Weights of a small transformer language model.
Size: 11 layers, width 96, 3 heads of 32, MLP 384 tanh GELU, vocabulary 5142, 2.23M parameters.
Architecture: LayerNorm before each block, rotary positions, biases on query, key and value, untied embeddings, attention and MLP in parallel.
Training: a variant of Adam for these matrices, 106M tokens, 6820 steps.
Each number is 500 + 40 x the weight over the matrix's rms, rounded and kept within 0 to 999. Layers, rows and columns count from 0. Numbers have three digits each.

# layer 8 attention query, 96x96, rms 0.106, rows 0-40, columns 0-95
525511503474522492494514484493492480501494494475500509475548505495503489520493460496496493531505464491502522485476495529507486524538492481503523511509466489493479525485488528502484492504504489522474512505464478484522495485515503471510488489502496485492498491513475540507490516500505502539
485479530505489516494521508501465477499481498499509496515468492514507496490498481476555526518509529489452554478519505540488511502527503524492502488454495457459498499507486519511486520479501540502509519511510471508484479537506522488451503512520500490488495481473473482495549483518487509460
527499483484458496478494448488509501521488487496510541498535484539497510511495494511456502514488468490530497484508483507534515512531501498551506509520490477489494507493504468480482494478525508511481486520469528514497495493510487482510485477512483507525481531513487529517502512464495519533
497498502520474527483484489521491468486497496488498505501493489517494507492473513473562521524505513521481527493503501506534505500522511516518447510455454485469494517501469512484469499496467512483500523499508518479501494498509508515480497476501520478493522484475509497519554514512475525460
512532493493494525499500498486480490500492501505503499495543464472490501514494482542465501463496538500528470514507510478479477485497499489493513528511527514502540463472501513524513481526491455490485489495521487488482513477517480488496508552477486494507474527524528484475464485494528516509
528510478492479519494517475489492498485484497482474549486544479486511528527478470508474516488482484501508495514487493534561543513516497498483539494548497492459483519455491513468532510484494470493504487527479493505503492464501520499501494513522488510520450494518492499478505515495504511536
499473491485461497489482480489503495525487494502488542476467507492480528522520478500458482490482471495487490500490488526558529504530484527479503492504505477472476508514511469498494512493525512505522482525442456504491479478513515487497506497523488468508465519485507513492507526511499498547
491476519522481492534484526539490508501508511502489490475485492504515490506489514460534495488480511498509499511497495486480483516487497499505481502475509502518504499513506528521472499486491506468513500504470499501492496484489515507512490500493518483524498499480527522501520502494473481473
475499511465527501502507452466520461474479528471511503492475559504501495487516470531429493564513471497499508487497537498495502473480478502529539473532480503468529491484545485507544489501494520533501468495517471500502507493449478497513512458491499513507520498474530514526496486504521531507
537451493489482529507488488477521518508478515509469529492472487481491520529497479489456465494509494499481507487498479525548541494540498525499508504477522479473476537526483497491499511499532523540527462553426467469484474486506513475501510518516515468514470488485500504487491561503500471537
506517484503481511441524457508499493498506489508511530464503538508472525501515520499455529536485465480496534478516483498534528506533519529468491500528464468484481500525531469478534507481500503513488505513498497540515513470516515520506553513504487495544441516502509501549475520472522506495
467528481478505515502508451470503499497493508503483516496449528469513492490486451485431502521522506486489502475483488502504525498466483545503524498499521486468498519499514480511540507484534526497532474481477473494502525521489496492515519462503503488516512521461534496510494549498486499507
469524514535500474480509522482489462493459510486515485477535547562511473458563534517491517548467436482495495474537524468464493490492477517511504455489429508506527456473555487486504532499475492486440554457570503513513504485485501507521517470459502493505517483507529474572523452476478495443
520516509480525500521536453485512487479533498501508439557473525527523506487526477559443513435523487475513541476545513463487522492444527472494547523487526521515539498489529511511527515462507552546470454483548466489456511557438461443502543462500580588483511509493506550507514469530505513560
521533507533517488520475515489465472512485491520494526541517524544526513519458439504480480516500480421498509474513499511498524508439451545599543495454554490531531519519507556477519491513520569526488488502466450545529533574437510465458516499487485473512462507494528473558451484462486482506
475523438543488514482514479460525474500524549498437501541440489447511483523465374488499473465483499499468534501467444489511525470481496481521533456442471533554493517477458514506509525471493511511577502482554552419423519548556438447517526472553579405520482587606509503418515572458424474557
498537387503519505425505474498530446463531507472383448477467554442488494547545437519507542460474535502475585494471479464455481479514549443467459516495469511486449530546521512495503510413505462551551534542512510482542469527493462488505523540598554513516483566498528542372528489493493600477
465485455500499542497487470517439549492526494460514602468456493429495507540434426444499477572558460535468499532456481510567475542515507607553462489500514427448429560452459522555521425584525515528606530543405530543545493494516518523498511524529392376506477509475478485448480588480515468469
507498463467441526501559518475321585496379455600478410446465539488578508576505519411429502547444576482491416483581474468492431544476600483449478569506527493508518501411595488446563410425539491508454576532474604489459500599489555515494428618551521455429551554530543448575565515488458471553
487409543597469463412584499490542552453401385533484469482505458513520584429594469469613491500379458511527531541495558517506595487523484482569497558527433458450441397540456490551536541479471427522526543580409461447422467447465437477526312523573509458470463491453579559494468549462530506654
475444501505529483438585508567510497493476506491515579470512486544517541549590414490463487453714503554480424571477426480417500422464507427455522451551471455465423531487533613419448460513485467621500368594521592484522543481438476528511577482533517519589459423482487488544431481470388516524
421467506378516555464538548455467550403580504466532492521596526540455466454483414585612520454468524505473468552517468553491504573454528457586427486385469490461534492470486552504486494514419581434391436574512492584492456529463403528399552550580537582452579570443439566451605477469467531478
577486492471457560513501378423536461492584459456551480512626558556540545514481468509469480530396437711360525573460398406513534463542508579514520585545566491440426414549484588487616492472423535565437408547513472528417487494579435509450452540523487542476562358522419504484446464573529477483
428491482534482417514340523555448453439517489399500486529607508513451477374514544503474479629526556549569462535479504411378479581363514481659511621555488501522482459522467550501498499462489407515558533470521529483453562559477415544519436520525517456473515455524536418541475557487456532503
532445571477532454508590583628463489532456501585526569521477419560531400514516506498517533481350493523537320445374502544498502447513513571563569432593398507464439476390486460569387536546495533559523470481504565486528539617548506421515482518513502531512518600542417436462495437437581518530
490488506521458527399487469466541491511456491533480367462510538477459514445463502484373490474385509535574416585417487548489607521566579515407483454480528515493514531527481509463514561458611613546477517489488615454499538532452440495529572460652486510565437507532537449574388610549444505598
478398691583553502486488585567603392470490470509487450523400630426419515518566523420580496469559491562599435498424484438424438528539476494426435521609543488546487527483398521514613448594508480445389532491458509501515512511505499456485548438511512446476484538551525526492572434506504424520
496517524385346506609458474494564528421533532473576510424444443441609582527409522521528542534523471517560552446507460474543394617484463597458565473488427460406394508502594517591498489456608482553394481488423430509475481555484499486581509499560517592583478539628565417470532560428546568477
505464365499458468490443455630530527509405465518585513487482620460517424442388540551408463566540477544402459588436627547468476577468539509541455519477477420619472669463521514598499543582444514472493488498517530484556402544501548471482530501443500519402468525532548538375543514431597422583
489546568461507487544417542538554415406619485548537508504613481557588466572624477420451598480377516524490586416497599534412510467503487513483528479464565544454437473543519536485386524536639481463501550512503547545534439443455537460486502478571453558577541434536445517456493563482447403511
504478380490539528526504530560517567471442532529593463501515444489413551457482538617609497431554502533499499480440481429516522422553525514528489556451521448447456352456511431510452482560439460559439633486525532486460566518508475462535576391527494500419547508590316532591408511574515479536
534506575482502545553453593521521501476517517544483456549556452577459467472483545486496379486561444510434530388464418487496524463578506509508447518461552474504417638476558423525366544553538482513574633556503491537519458448469354551404479505457496397464460549572557472528492444535498536592
505514493501480474508505506524500539504527532545552538476531474461492529512470481504524536486520437555532509518450506470536501522522514531498500523485476455540517518468493514564499538481507515548448520503479430487520512517478504489530502488511487475490463538481477504538470496466486501517
522509538499519493515447409520453505541489519533521526510412463583493501514526463453518523536500536471501517490509500443511455480536456520571551517480564481413495439501484531456569457505536501502451526454550430532488516495517463474521541412494529464551567523475492463542536528518527568535
481547507500544510479489586495523502506497459461468479512551532468478454448527535498521498484485502482456494488523477503459457455422516466439470542508502527545467516516476519499462510556438488471505482503502528468519460514503468515475505497456528518477507529559467520468467504475482525483
516530471485491518525524525507518515491530486473525507454559479425459561511456521547476510425483480541538476558438514520511520496470568507487530522571437477564494523520492498555482473475481480492474481531464479509528468510507492537513466538492467522479441535516479519521464468444510490474
455521493522536500528491596521536501527526426449491440509492562567518443459492500458555508526523511483446543488571516476486441445458493461448468519465527512543481508475492427479439501559430517506512500495552593460502457512521460460479520432457527479493508506538532536474473515448451540496
501518493470500536513494532549495492526496549521513527514570484459423507469460490478501471476472506524522471517465502481457498521484564518466502529539531534515565481522468480535538483509495511528454485499491400567521487500468468541507464506477462517484466538502473457509451433445545530459
474526474496471515490489469538494510526546514526563502509458524577524489475491455441457486544517512460487530502495508502509521510529496501559515492480485507496452488532467471502510545491533524545501495483516520501506524511503527450527563470549498475491502440504512480532493542523478524484
525503557474551468480513522500510525493486487525453491529532493498533478453521574458525469542489488488499504485501465484478416489463513455484467539459495545505473503518492513490464535531481529493542507471490482484509517530472476516470471474421550526456488525488462498451582443542490432443
495503511471486514523505504514508509470478472548465452523508532484441501468469550549522547535515475522518505478516561458463476551468544505450434463530464487475503499548516526445538487432476445517467465545505526466474533485550507507462547540483529496531490554468483500496456490465486486438
# layer 8 attention key, 96x96, rms 0.106, rows 0-39, columns 0-95
528503488505522489511508481482492508456506479529477477507501526502503492490508518515498495476509482495498499491494494494493504516464496504517494483519537489480499499501479539504489499486501482486485485499485499483505495524500515516498489506499516524523475506492498477490474504513475479491
480505499503486491478453490496509482530514482491506490495520502518497500507477498478479499509495519491509478486505499458510487455498484476530501492514491521494479486487510490458529489522471460504488498500512505483491511493492484486489503493489492502531504498494526494509488527480499508519
521495499517534489527500526495512510464509500496497494477480515472503495482498499510529509490497502496505492501495496493495508516482510512520479488485489493506497500511492486504490497482475530487516483480500518531502483486471505519507491506493507512499504511484508507497512492532492490487
459501535492484501474502521489502480543491541472526520499488519504492497491481495460499499470502534480471506478522501487493496450497489490464515525489477531537486490472521403499547500538474516529535480487506498532489525497463472475486516471511498482505521498496509511504497507494524556519
531495477504530479536497505493503520437523491511481473502482505480499496478535499531507497509501457503495498526500497533500497553458526505510482495507510481490473524550475567512481488460548503496493512505462498477516456498487531518523504524488510496526489497505468482504470477497450418464
515461535503543490502485509477496497473500494508497499502475497511517492480510481488501497474519500502513524491533511498483478503514500511516488522484479511479499483491494550524498509485500502512477506522502508494510501530516517491490504494518497483501512503501518509500497495502502487509
463519565506497512460508495513509479529462522492467523504526515526495491487463526470518519448501516477482519474497490470478459466522479510504495512487464508522504481442500433491501509515447514518511497474550490540509537538480452508477479470500501534464512463491502532494534523523543577496
481508490483479504481502502486490501544497487509504525507505487514472494524485525500463476484510492487512484506488501484519511498508488476507529514481517488522495494488499445484495496529518478524493489493492434474489503498504487472485499482512481508459505486503464490485486527520533533522
503504501522501506503522516524521497489499485491486484493511507487540499469515517509529499477502524508495513476502498522485518533527505500469454511522489514503481510530479509470481499494474508464534505490501541527544506518475491531490512519475531496525499513488510512499526480477500519468
465503517486502507476514496491511480525479509515489498499473486493486496503474499474493507479506531471489530480502487487470477467508485494524503507502489500489466476476482498503491475538465500519495527482541480500499527524485472490485475480497490523476521485487490514524542539525540549472
488499536497486525473508497547507489535473496465464541516529501527529497470500525471549513468506522486484491490494482507483488510530489515480466501488425503536500472496488475518495506496508512494517525498511536532523520533530458545481469466495494503483511504501517503496537479483543569493
411493503522496495489504541509531493527491486528499511507497510478449506505466539527457486424493564437465500502516486492468488501521486465508501520533492500567473484522503468477462461523480516527465521491488504509494500519461472528472478521467490508507493476525489483504517549505520539473
475522480505521494541521538497529478506523444483534463495516538446478482458472564543439502509537519483458482501520516508471498502468503482414466470527510535471509483535534496502473475505499513471506475502492552522497467483473483563479502544495510577566509525499535502554511476506532499533
534520488508518491543495492540465428495545537498530469466509483507532493505549483514548466530500477506506492504478478504508537534507499470501449508500505474440492528545530491447509505473496514456553477465491514514504492490448548509512493529497527494575495521474471521516472469458453488495
473539527489523523511528522469494545513495459531573509522522533463513529468462549464409502462509606504468422548565471574432495472501455531469442481436425469478474415535530534600459398536491478543538578459462452547532550508429481491504506489573491584530497465403481510556513457494552553527
433493499487461542542487513506517480433460501459420513494501509515457451486517479502576547455523517454490472506544509495447508502510483500516546481530544528538516448446500486481525511515480520488510519542476514497538469519460486467489482472520481544530499472505509467508531576544494543485
622511446470494482553460426561492462534562542510550486514484443506554541483531516497565491590516484537489469464443517473546535468510515501420416582518477444467513611571577553440504510470483474457555486445536527475528494476407560495531480470548522521557463518441469536552437355461413566524
383465504488512533538469520516447473534507594495493529517516499469444525618559427473631458486444575524540508535425467510532450567536499480571534567472379456505500483549513445447546497467450494548563487507516559516494518513453528508486471481498500352471533519503443493395520559467442485444
482582561590471518526551457511490524536513460482560430435584469620571420597442639533424552465547486552499435494560466538461415502533530462496467558547610489559515486461520472497494484498392515461542605562538440487535466427490504470524557483566580519534462483517488434483481573421432438445
616592588452506469537529499423491498601493534480500450494567560455463474545609420426591457441444438508510451502621531506485626446475490482462476530549551391446563487497464559472444445532470414563453643438466608523566502491476478492520541494494445472502490520464613545398593529457520472477
436505474458519384469464544513608558506423485530449536498455497498393586502510550547439486460553591434515549563557455450472503462483495553480472438583431444509532479468517491573506493497419570432583435607489565453476457377469572562513486541563466590678539535537547495360519500517441380594
513387562529565459444398472489423523471515507445465547534471516559514508622599468516506438561511498516533526392516451496436487552490504533531463555365572514472575475470482452537522567513410505499473536481515619385574380569542464499478492478545519512495488474529475386506538468525521560495
458498467523514592544479586478607473531525342546477576565537577463509562540540524488391507470487573613455475390533462469502559562473573429500495532565420476598424499425501550431421468502575533556524495391527528376419443524516477493484490491459404488548480505461455453461456443472480594455
473555508477454481442436540554480502459501589421533464543621520408541506501457440440460453501560413469559514534483479521420447558615555418521466506490511511479467497451417426519467467481489624498568503535474532487441579535527579513510472491467312588518534496465570491544427560494512526453
565436492417448559475682482477432416568500466467550609579527489550538560531482526612545466503470538464615402519512559462489500498479474514528476477457563406485492504470405484529442412507548426477584522502531504481457421418616490507492475439504597541536537549478480490467389464447529541448
462493565514449563456572482472578572508449446492465521497486543538445579444492571551515513496487529445529476418409494481454465473514535440477473541530504537469567557612526499401458563538390507407510449435511540494608475501471452555417482377443430576501532558469595481435420612461497483444
531512635387447463488515499582431465506489546491519435468541583406458558473531557501549542489511595484497515536558531435451518535461482558457531577419520507533475517462525513353473486487522549396474559473482465400534588441514526545473536433467590467433606481467460590475443409558482563564
513456579403486557388419449490624439478560465400397537496357452513553509600441507438488495524503498572527444551587506577565525568529605454509549378465438425485524436483518599468514511550516502376558508551457490630584567534535491446482459441499436419528576505549535533575418523488474416563
622403541522384491543488537488517578505506491431549489457430583434474556504559426554344483481526500448438538556466599476588547501462467355604526509534564623475487501638476471495523418478504591531557547542464496442556437457527459405448516425462512529542516452549504372463476476494499458586
448531406486526448495562536467490420474566502525515412470518513544544529480518480463431451427515567449469573549505607566492435461492522475469533514534561447562417504540601537481459458559470496504450510457480623541542361550428470477435432307481492487510626469530461576515440582499485442570
484517393490434533464473553430544561522445425583614541391462500505557511602507445573536534519480466381526545406517532476487539560470467526529435522423508501542467489555475512442460490514489438538387510572478500532418619512521539450527608428534426438519533468536434567508439490562514464471
524457481571547472529493526493455587568405619503475432394530393566582525482467459573611514385522474594475588485468425502487581622484437574538538454491488501524394540506520478513496392501508510411456511427483475484517503537496497563455492476451471457538445516476461465539475483440616546608
495550476476462488489539419543495514546521487483471476450533487526498525469498522571521462497507483487507524504497521495494533566443475492513474541521510477557484466504544483474508532458527514433548552515519484479425514499494527528462474540465519500409491464552476513490505466487510502460
515453545474490500538501507507531464478477478552493482527554493456471463527518499530492484535485489588530484481505495492486515545486550553500510479493511466500476527462492559509497480503441505508495472544492525489509521510521540467511469497484482467526442482478559493495496531538472518450
469480539524531487483456446497468535490521486479502482503500527551519546466462434477480439466533506554461546449495527498550521499528447425520554538521481515455522477471526464565557524477545546536522484507453471511500511500459489471483541492558578516542496510512507512475519507501525535578
513485445495476478512500466485499503556494447517501459464489483513491525510531479558501528504519487441465566471487494433478521487499460432459507506507528495503440522490513469499477570527531444517468484481502536489505497503497525472501503527527508527471518522525503497501543478511554517492
516473524535537468492499444494506500492573481425476477482425551521526480460489453529466472416563502474411510447555495542518548492445460477518501543492432468437462483517534496448492489451507500500529461513496619468427498508549465513465542507549547484480561454548467517434499562551481482546
524505455539469494465510535500500486510521486523461468546458510534493507499537527538428486541513483504483504494472518498488488487476482461548500481536542526513480533503477523488480535499538504481475528479420489474566453478490525542490527549487552509469484545449509486508490473515513461469
479496487456489520511519548444533522432501547455508466520524506469473477517496475483521529502493545555486499483495506496476481525527502503520489493486487507519487486498464531481479502505452467516500504505500519512502529514453491503511459428464471467543482479446494475576491538489484483501
485492504537508480559453527521454498530559470461518465529464535539490571424516510554465474415523487518480502503496501478537526435513507474491524557513464492548459524557510459496542592404494481540525441516505439483463523502441470439468489539504553580541544557526491482520516521501549470539
# layer 8 attention value, 96x96, rms 0.162, rows 0-31, columns 0-95
482557356453523509400488462535492509451516469504426493390571554543460558506558471647519537531559478556530564527541436545572510400569467466528496521416560516492514492552415552541433501424493503546538516468532475489506539481493417537503507507511523447534496460465563496518476492521459521518
491365541515551419454511576499564457489429449435534496418550504502405561468466489474562597468535491566539448460466508545504449520554488505462470534484511539530487571499497528522505549500572494541477593532484476583498405448449503431493488539498472495491537535504536417505499510632470483477
456530455509498494524510448487486466566399523625493538545604544481614481485478503516484500583520499513483470504586440429608341440450478494506552543498521535445520534546493535499496527476551519510480467427441477506598475455582453479504489495547461470582516442529478563527532486452501473509
477506536570443462474543506512539526463584573454474545483473527472532514451529440562532540517508578493511453477481404511511445490469533473525393524508523570506463532430591468496492427536492407575455392580489526569530472452514546529476450487536468469478513510453462483532530462573501544466
507564546495482537519463485523572526533473513439659499494401553511479549487498495428530446505485464493549543605495481510459525444566570491553411504552516553536446478404468492506494557437473469541470433481549488513492447498508394580467525447477517523478415492551471566543474486492485437485
522522507463458449550446417485486525459438490505561500492477576436488526494344478481508523437490473549614529543520474530544446492511465487471475506474491503575525570525485533505572526403502503547434547489499461539463392461533456499474492492474485523587522533548439559508546518490494528471
499483561580430433435530513489510518506533481550424475512533496471546466548480542535462472467522522454493456496478537513472608457468528483529506418538443571515482437460465517498456569511490516521512447514523592443520523495485451485564444459526493469469472512446503532499471521512510518498
507491495493546510542473432526515469449531518472553611401516499538416488522500442451519400561515420556406563503470587534407422477606547580451469419477465472584484458566423458516405488571544506411534551482511486438515522496430499489519582543445538570498511523564588530451516521469502519500
470497482538456496437454439465584492530597416476477470455428422510489480502512536513559508490468561471497575544462518468429584512548540540550402561492553543433499470490513490513507434434501505491503468431487465511404513509470510556511479441517569580417476443543571481504488507439585441524
519511497520547535537471501469535477508537664424494474557513548557497573490481493509522570543366495490441622412560463508429500488545524446458550433528511523468434398515463432521485533498567489462466499602490511513622473425492563562544522492499479518522469413451452554471476497504474526472
483500481574512538510461486476557543518497541466518527486445520441511479543584474491524397433539507436539457527552477399560401474574492549461503488546459465543484528471489491579479480462571473455453512526568484466611545479481494542469564472526509500449512525408452518524515501483468539513
525514532539491568566419465527539471510487479389467470516560523527523538509423511481475423553458419390470507440479523526560506553469437539449508539459464395516488518560483524532494483414602531460484595541552484517451540547423466538567523498531592559418536551462485454459447535506478484522
475534526466531507537507560493435465530446589558471522480472527455501446487526472562464607487443534457455553517521443566442488545453531489570400459432458441505539570478476566411551567521480479422602538465483441535461537532553397451477372553531452536534487474543508540435502506455460523476
495498474470458542565497506512480474481413505480521445563468558502452532469521497493492501572505502446506543559453446517540488477393523496491390565502570388523367468497462503540518548539552473544542495577485481564499528584531519520407502482524542480517381557481584468519522463516463502521
518552497587519449531553538536512482608478575504428491525467506540441529576428499465458513530580495498521419461466499540509508506452532516486507455527480545460421497587448489503520517501501468540582449530490546461535551437448558500450416489559463414477496511483520532528496468505498507497
504489502551478476525536538513505446543508462467524544397564583485414562534441497544535478493497524515536529515573391582512399410456510482548554557490538455488454515512550473391537547438547436462517479467455428528508510518484510493556478505464460507460496556493465400456495490581498521556
503575509403369525381461528549501524448455473528507478497510518525575471527514462471525414512569438608500458445462547474497466485504436457479583506544473501532487427520527496562460512573580520523429456565597597450509476517424464623432584535464540512517405476398472504496481531513486463510
517441461508507506528500450560484571526488511525586481442471473408513516523539475477491520424456495460580467520530387498510528490524562416445531447517546454454505569523567533521511434400549452577558451495550457538455529542549489498472525415517541536506550474526515479531528490560464548489
548535491462448472558458537472482526469427436507541460540508437481438480543517593473534500473488436490589515459488526524563508541484468542476597465532503400531482416560458516545535553468469534515540459483450492518510502513428551512401442521482527506617524433419550395544525490526477516486
497369520453437484441458489516411484416485485460546561467496552483554471442586512507535601476491487577496600526501435506417455471504554432516415534575566472458399504541567510533462500536567431548542464488506487588530506503553497524503493550520499486556483411427509506511472493509468558525
498501551454435454496530474529451481426532472629510444457490413438480461515427529531525397521481485513532487513532536437504568543439430475539482538546469462527429402543564407515516552569521512500533468526481512451465467551494536493512450491534454502462484480592610449537484511421562554523
505556458402557578533470520561513474474401514512514503528506451566528572464515511474464501502474465449513480494442491468499529504441472452492476499449478463437523565390506517454505435545430468537553596514564450532595540559511429515590544589432448507572526491581385530409502525526461517508
518520508485497456576510515617493454507397520509476501487485543540467515512515550496536483480475472440596534478590539490493523562479561497555580500515437550448505474533445451469434540530538475538511430480499484565447500430472428477473421494479452490498494403462465419630521502482441498482
485524447581516453503539481430569508487476536469469446658444559393472473529450444503521511443480514456458501482534432552511528549560502583490459516455589514530461464498531543494512543517599515515503551593456529483504439453493504479378491476508543539510473558448489489461507480533481471479
555471563495502493593501524539485453517514450410488496427477482545499498490523538468476550565444526486474552445496510478538575534517491563468592482482508495462394431532479471517453543479436514571439512558508494537360488493468475519501471484533474526485563461455566390524503516558480466488
484529505455481447429509452487549453564532480423465521416550498463445457518501493561485609579595481601392529464508497556537470488461446552526511563485502460505507563553450554491545379505547438543552462427458454523475446455556534450451483543567463450465550500563543513473492498521540550447
515496506516488476611576539465431552462537403509516511493491499497497500485516491478480388474482457452503495485544472505537491507450548529544498555454545498462523480462583492501517518441444559500491451466523503447430535489525406498507505507542446497500579478480488500538545502562505534578
487490492431539512599537500524513561550576553457560440534549504470479507459525483555499534461526505482568460466517469515483497524462515487541509487498473454498464433464545475524507551501559511454486443426459466565459474544555551434420551429540484468482390499683603447548518476500501445431
490460534559472453591462467628512484430568516521438552487469506410517484511438492540481480494517506493555460414412448534525490497479494553516487473544487556426380439470462506536448512572506498488426577486527572511477502477493413475535533497565499474531570582547514522425469508501511513526
519521451477508495541528535444456503432534487435534528497503605527546523459353499456490512463530457557450512498525407463525555474491546493545448540472538507535484563538529545546543527406424498541462443476517529564527502415524595520533489531444460472552598477452459495492502479529520494499
531433487433583480408523488489531516451504527451551448514576513526478571489376514465496547467379474530465510463453472446423654475591561480499488527512532523526531446552498450562550476461533484495532580519475453476490431499526507408537451531557509496557582541528528520462523536548487495481
486534463316497518552580462454478608557569487413504460573449434534485571502468446463485524533495430604393473481471527505487540526535449524575574531521518517481538415515633458550481525453481455519503474591506473473475521482477488515417525524492497504455554533564533491484505504517487588420
# layer 8 attention output (transposed), 96x96, rms 0.17, rows 0-31, columns 0-95
523586566482523464594486520443526426522459490547452498521513454588481565549462532372514491614520511478548483458416563498483496516460461503417532536481503470539544527480569447517492479442530504476565491532331499412576484535465494484523491504482516534489570533458471474476569424483484464553
450459519490437479546452559487550510471525616477526407419475503515522556474570484471481462526485515544489454491606566592525495506513397550421514492462498495500440485487559473494504435495473454544475610453484525539533479522462440556455434570527518514545386537484472544604475491543524458403
599504498503481506488463493551558529470463470523502553578480461485390530532324466484566599494511520557558477523417579573476613564494464401516549524447505470548485433504537512645536533460437470484476479488515537405472479466533430466524496508413474408459557510505556514463478490536478538485
545472503498482502414464465451532461541482560545593483428384490544431483582495566492449450516498519500541485533551501555436511513575548485513511468487504536481458472546513447548376469476520508500508476439488489578382458539497471580498461536541528526524449533516548472481520485477572468575
462522524494492428435438445466441523501508418467494444523485569423503476449492530491562543511551562433536578411590495503465536500529599527578474446499476548493474595521621496529493484526523505568496481529430463590527550504526532515450518507504450498462478463527438464462453417520597454490
483457531494516480477492501522495523485469508466508489475521441449455505457476494537558553537528459540517450419518494503517451519540498468441494580531508498543524511600600538555520573445508504476486552473461460486527504507508506544474555508594458392506447486532497544494416397543536444424
480521431537551583498462502518415465439565473529525455469505541545471468509524507439503580537495470503490513482494518462487512472450527532555498470563468499480481517573427502450457499480465428508547501473512544501456502476524516510511487555487509540428518471471490579477539540453538524473
480382479495465371527509580572499542544497513440421534538573431511496608400553542547540489553456414435503486520507451550615483486461525548500466412466522400450482519432467510484515557606554507656535455545458492454538438555490613469447509504489603495496501462452346496501553510543508474496
452591525512477459462525430503488531486528500586421529501449539460493472531523538480539464455522447384493481548456507493443561512509550504503511465484451522504451560532464497373530506443586482517528550437496412563567610562435519540477526400487525605478563496503410446496510563493570446490
466530472466498456519531481523514471538506494449472525537423514490455479526458449483456554548507511490448428486479407470573479482580458523572544418506514490536517504499529399642478454542459426599407436440482604668482429555550517592465545473532421531493532496473449518487549538428449520591
491470492581413488456464492549508446595536544501494506576526513575514498513432554486510454499429482518501474480485456536516612556497498490521501442506508549510464519498534416447490503497454547550501479503491490581495459413554566397461509510542501432462481524592496501453462408508538518569
422485463511499421587505564545535456516551471476463466556518504455541450501521470474524422514524431597437503517544462486550450561572508522454496465530513484541477512538452562439507484511461466506510492474517470531615484431398556444536513379528492452500514590528472524455534516606450509547
509570540435571476415599455505532489421500440476504535468526454495459486488488485573407521490564429480572581426475573487590536443473464503456519543601549522485462493468528559548492473564458516469540494498517507444462427506536452523560500409503554486549455510516459508493484561467407493470
518527521420475532495522468445488487523514473480514394489435430455475448470470509523537496514559531535498570509529515577508492578502518566494567529436492509431562612470489511530498438575479554429448493550473467536486506445491509485569526506516518534471519545558459401475510409585382571552
564540497489494487526395525496520485507509529513555405476574585502472505552541478489503613557518479512424493517477517525492458486468449492506489520460460578487445494541432433537439458527469530442509403469586479501404428542566551497518537544445513517441483549462467516534548464507471544489
508429534473508431501481494468456395528493489421506525572508500517343588515587477471535522443501494493473452482547566648538496577557508502465539517552554555503518479469493438539470414476486488481507498547479556468533502579457440460567475471580530549472434632483487510507441504466492484455
511444435523555519553400517566484430472618510472512437482492473455542515457451562471472453454497558498462538492543434536484480387575456511513502515461452402480598485584529498498515494496495511545446501542464542536567568447420625409371467683450518422498672501494542483456560448494563507555
500545519529495435469507461491500461597551517578454535486540552493492451565459565531577484531471509509502531522515526477483472556540575495449433577457528519517563486484546502437476479510466516413514514487455536528518489528551430493488507493526485488452417479505536440426385456492467495487
582583477502534535547571530553471457480537492511580465456538459447567547481533424569503514448476501536354464461502531536472441557452469514459454558438459461485543555462451462494517461540481542488488557488440455533541490528492514440508532588555460462501536446548466496513445439528490572534
520579539480615443408544500535444563590504511579536444470450436496371491508424552530528441501542533432531521498496510584482480457573507551503574470488566412464550479428569435481526465507470521553420558491430587552456491503436413491515514598514504516500479491484478444508488518474460531538
562471428569485555432534500504424510416499463527490499469473494508459530491570516508534547402506501535487442546408473520474552491569531530513473518500537515419625578481432584440549498493517511426461538449472502459482515490482586524508548542480535483505559483398490515511517487520460558434
500453502488495546511546568428574476569453461486466514569497555503478402455480368515424473495531441528543603427613473452516475426465458475520452513513611487567503492451581544540542524552549553465513444488478526503527545504452431460461448451532512477558495461465577508489546537536412502503
543553545503530445476466549447514476467487525558487541472524606483507547477499522588436633454521541520429493451522504519430555444530510484491477510551469491518464501470468461537544398513473480550555498474387515506490376503422529519510534571485421449435512482540518562530464544536441576478
473478545425446502506503427490498423484623541398515458478453466463516516507453585442456472514524493500448418501469542431553485578431456518480572515521469507456449532538509524523493529538470495503520521439562518605447470553560546555494553492524450511523505541606520424504493453563511521455
479592495533471424463505554517574446460439447489466496493487492469584459511562451526461522551508602506418467579546483498489412445536576528456471464506433496511512519454402496456500381502448449556460527454440479474556530506471472508531589569495479552525470536528526545505522571577522548500
496563552455474381486465613548564444450471529526518509414492430538394558543532425513567452543504476557552410571441586577496486469588413472489509515468471527481414494534547544459496586488553550467493521531523471382451499568539440513550462490470525491495502533483487409550545527474505482515
503500483536497499466519460434492524520471406494578523534497542476532500552536559492507564450490497488498472504571527509509464553477544447479481483562548511458456472446491499470440547451492510497539505531450430416559477501487453453535605516463494485544495515480595527445453488510499574504
516504508461469505532518404478497479506515486449514537461419470535553587507523511579512571429510602539518502587486560453439526564594555464529502564446505549525512573409536630472502456520445529470475537535544461482500438465552470597480480467433519532435461435515446451495486416427455479531
514451485534452567436428532561503496532506478413519401511453434508434533537466540483451553559541462536466513534508488407490450500534545430464553472511566508567474498502461564434500494541490482512572473432474479443483496471469525524468519583546557528447416505439479525500527573566537534486
501523553500560489529498489535542568482438482554568488567462487508471489477520483462532496509537507492485430504603483516475381542488525483517538546490557530440482453525546438540520502376544514543486490499486498472415465551476450465525556496511424520549474488479551526431489421505526416543
401528435502486490538477571527459556509587533539414512509427495506514505472593498414493492479453467526561479528491516440562385440486449524515479494459533463507577577507615458524531505479555462544550499388538530527504494507506395602562583467483417534519437437402510474520462506497439473447
539455461517491465599544488479533426541517436531545544504463499489545493495527482438476511436531541538564441586486429455462451431509462513483400539513489536476520548474592471458399553538490581544475530563573506452496534592491530495454638529448435470567455490438470377464548497489513500538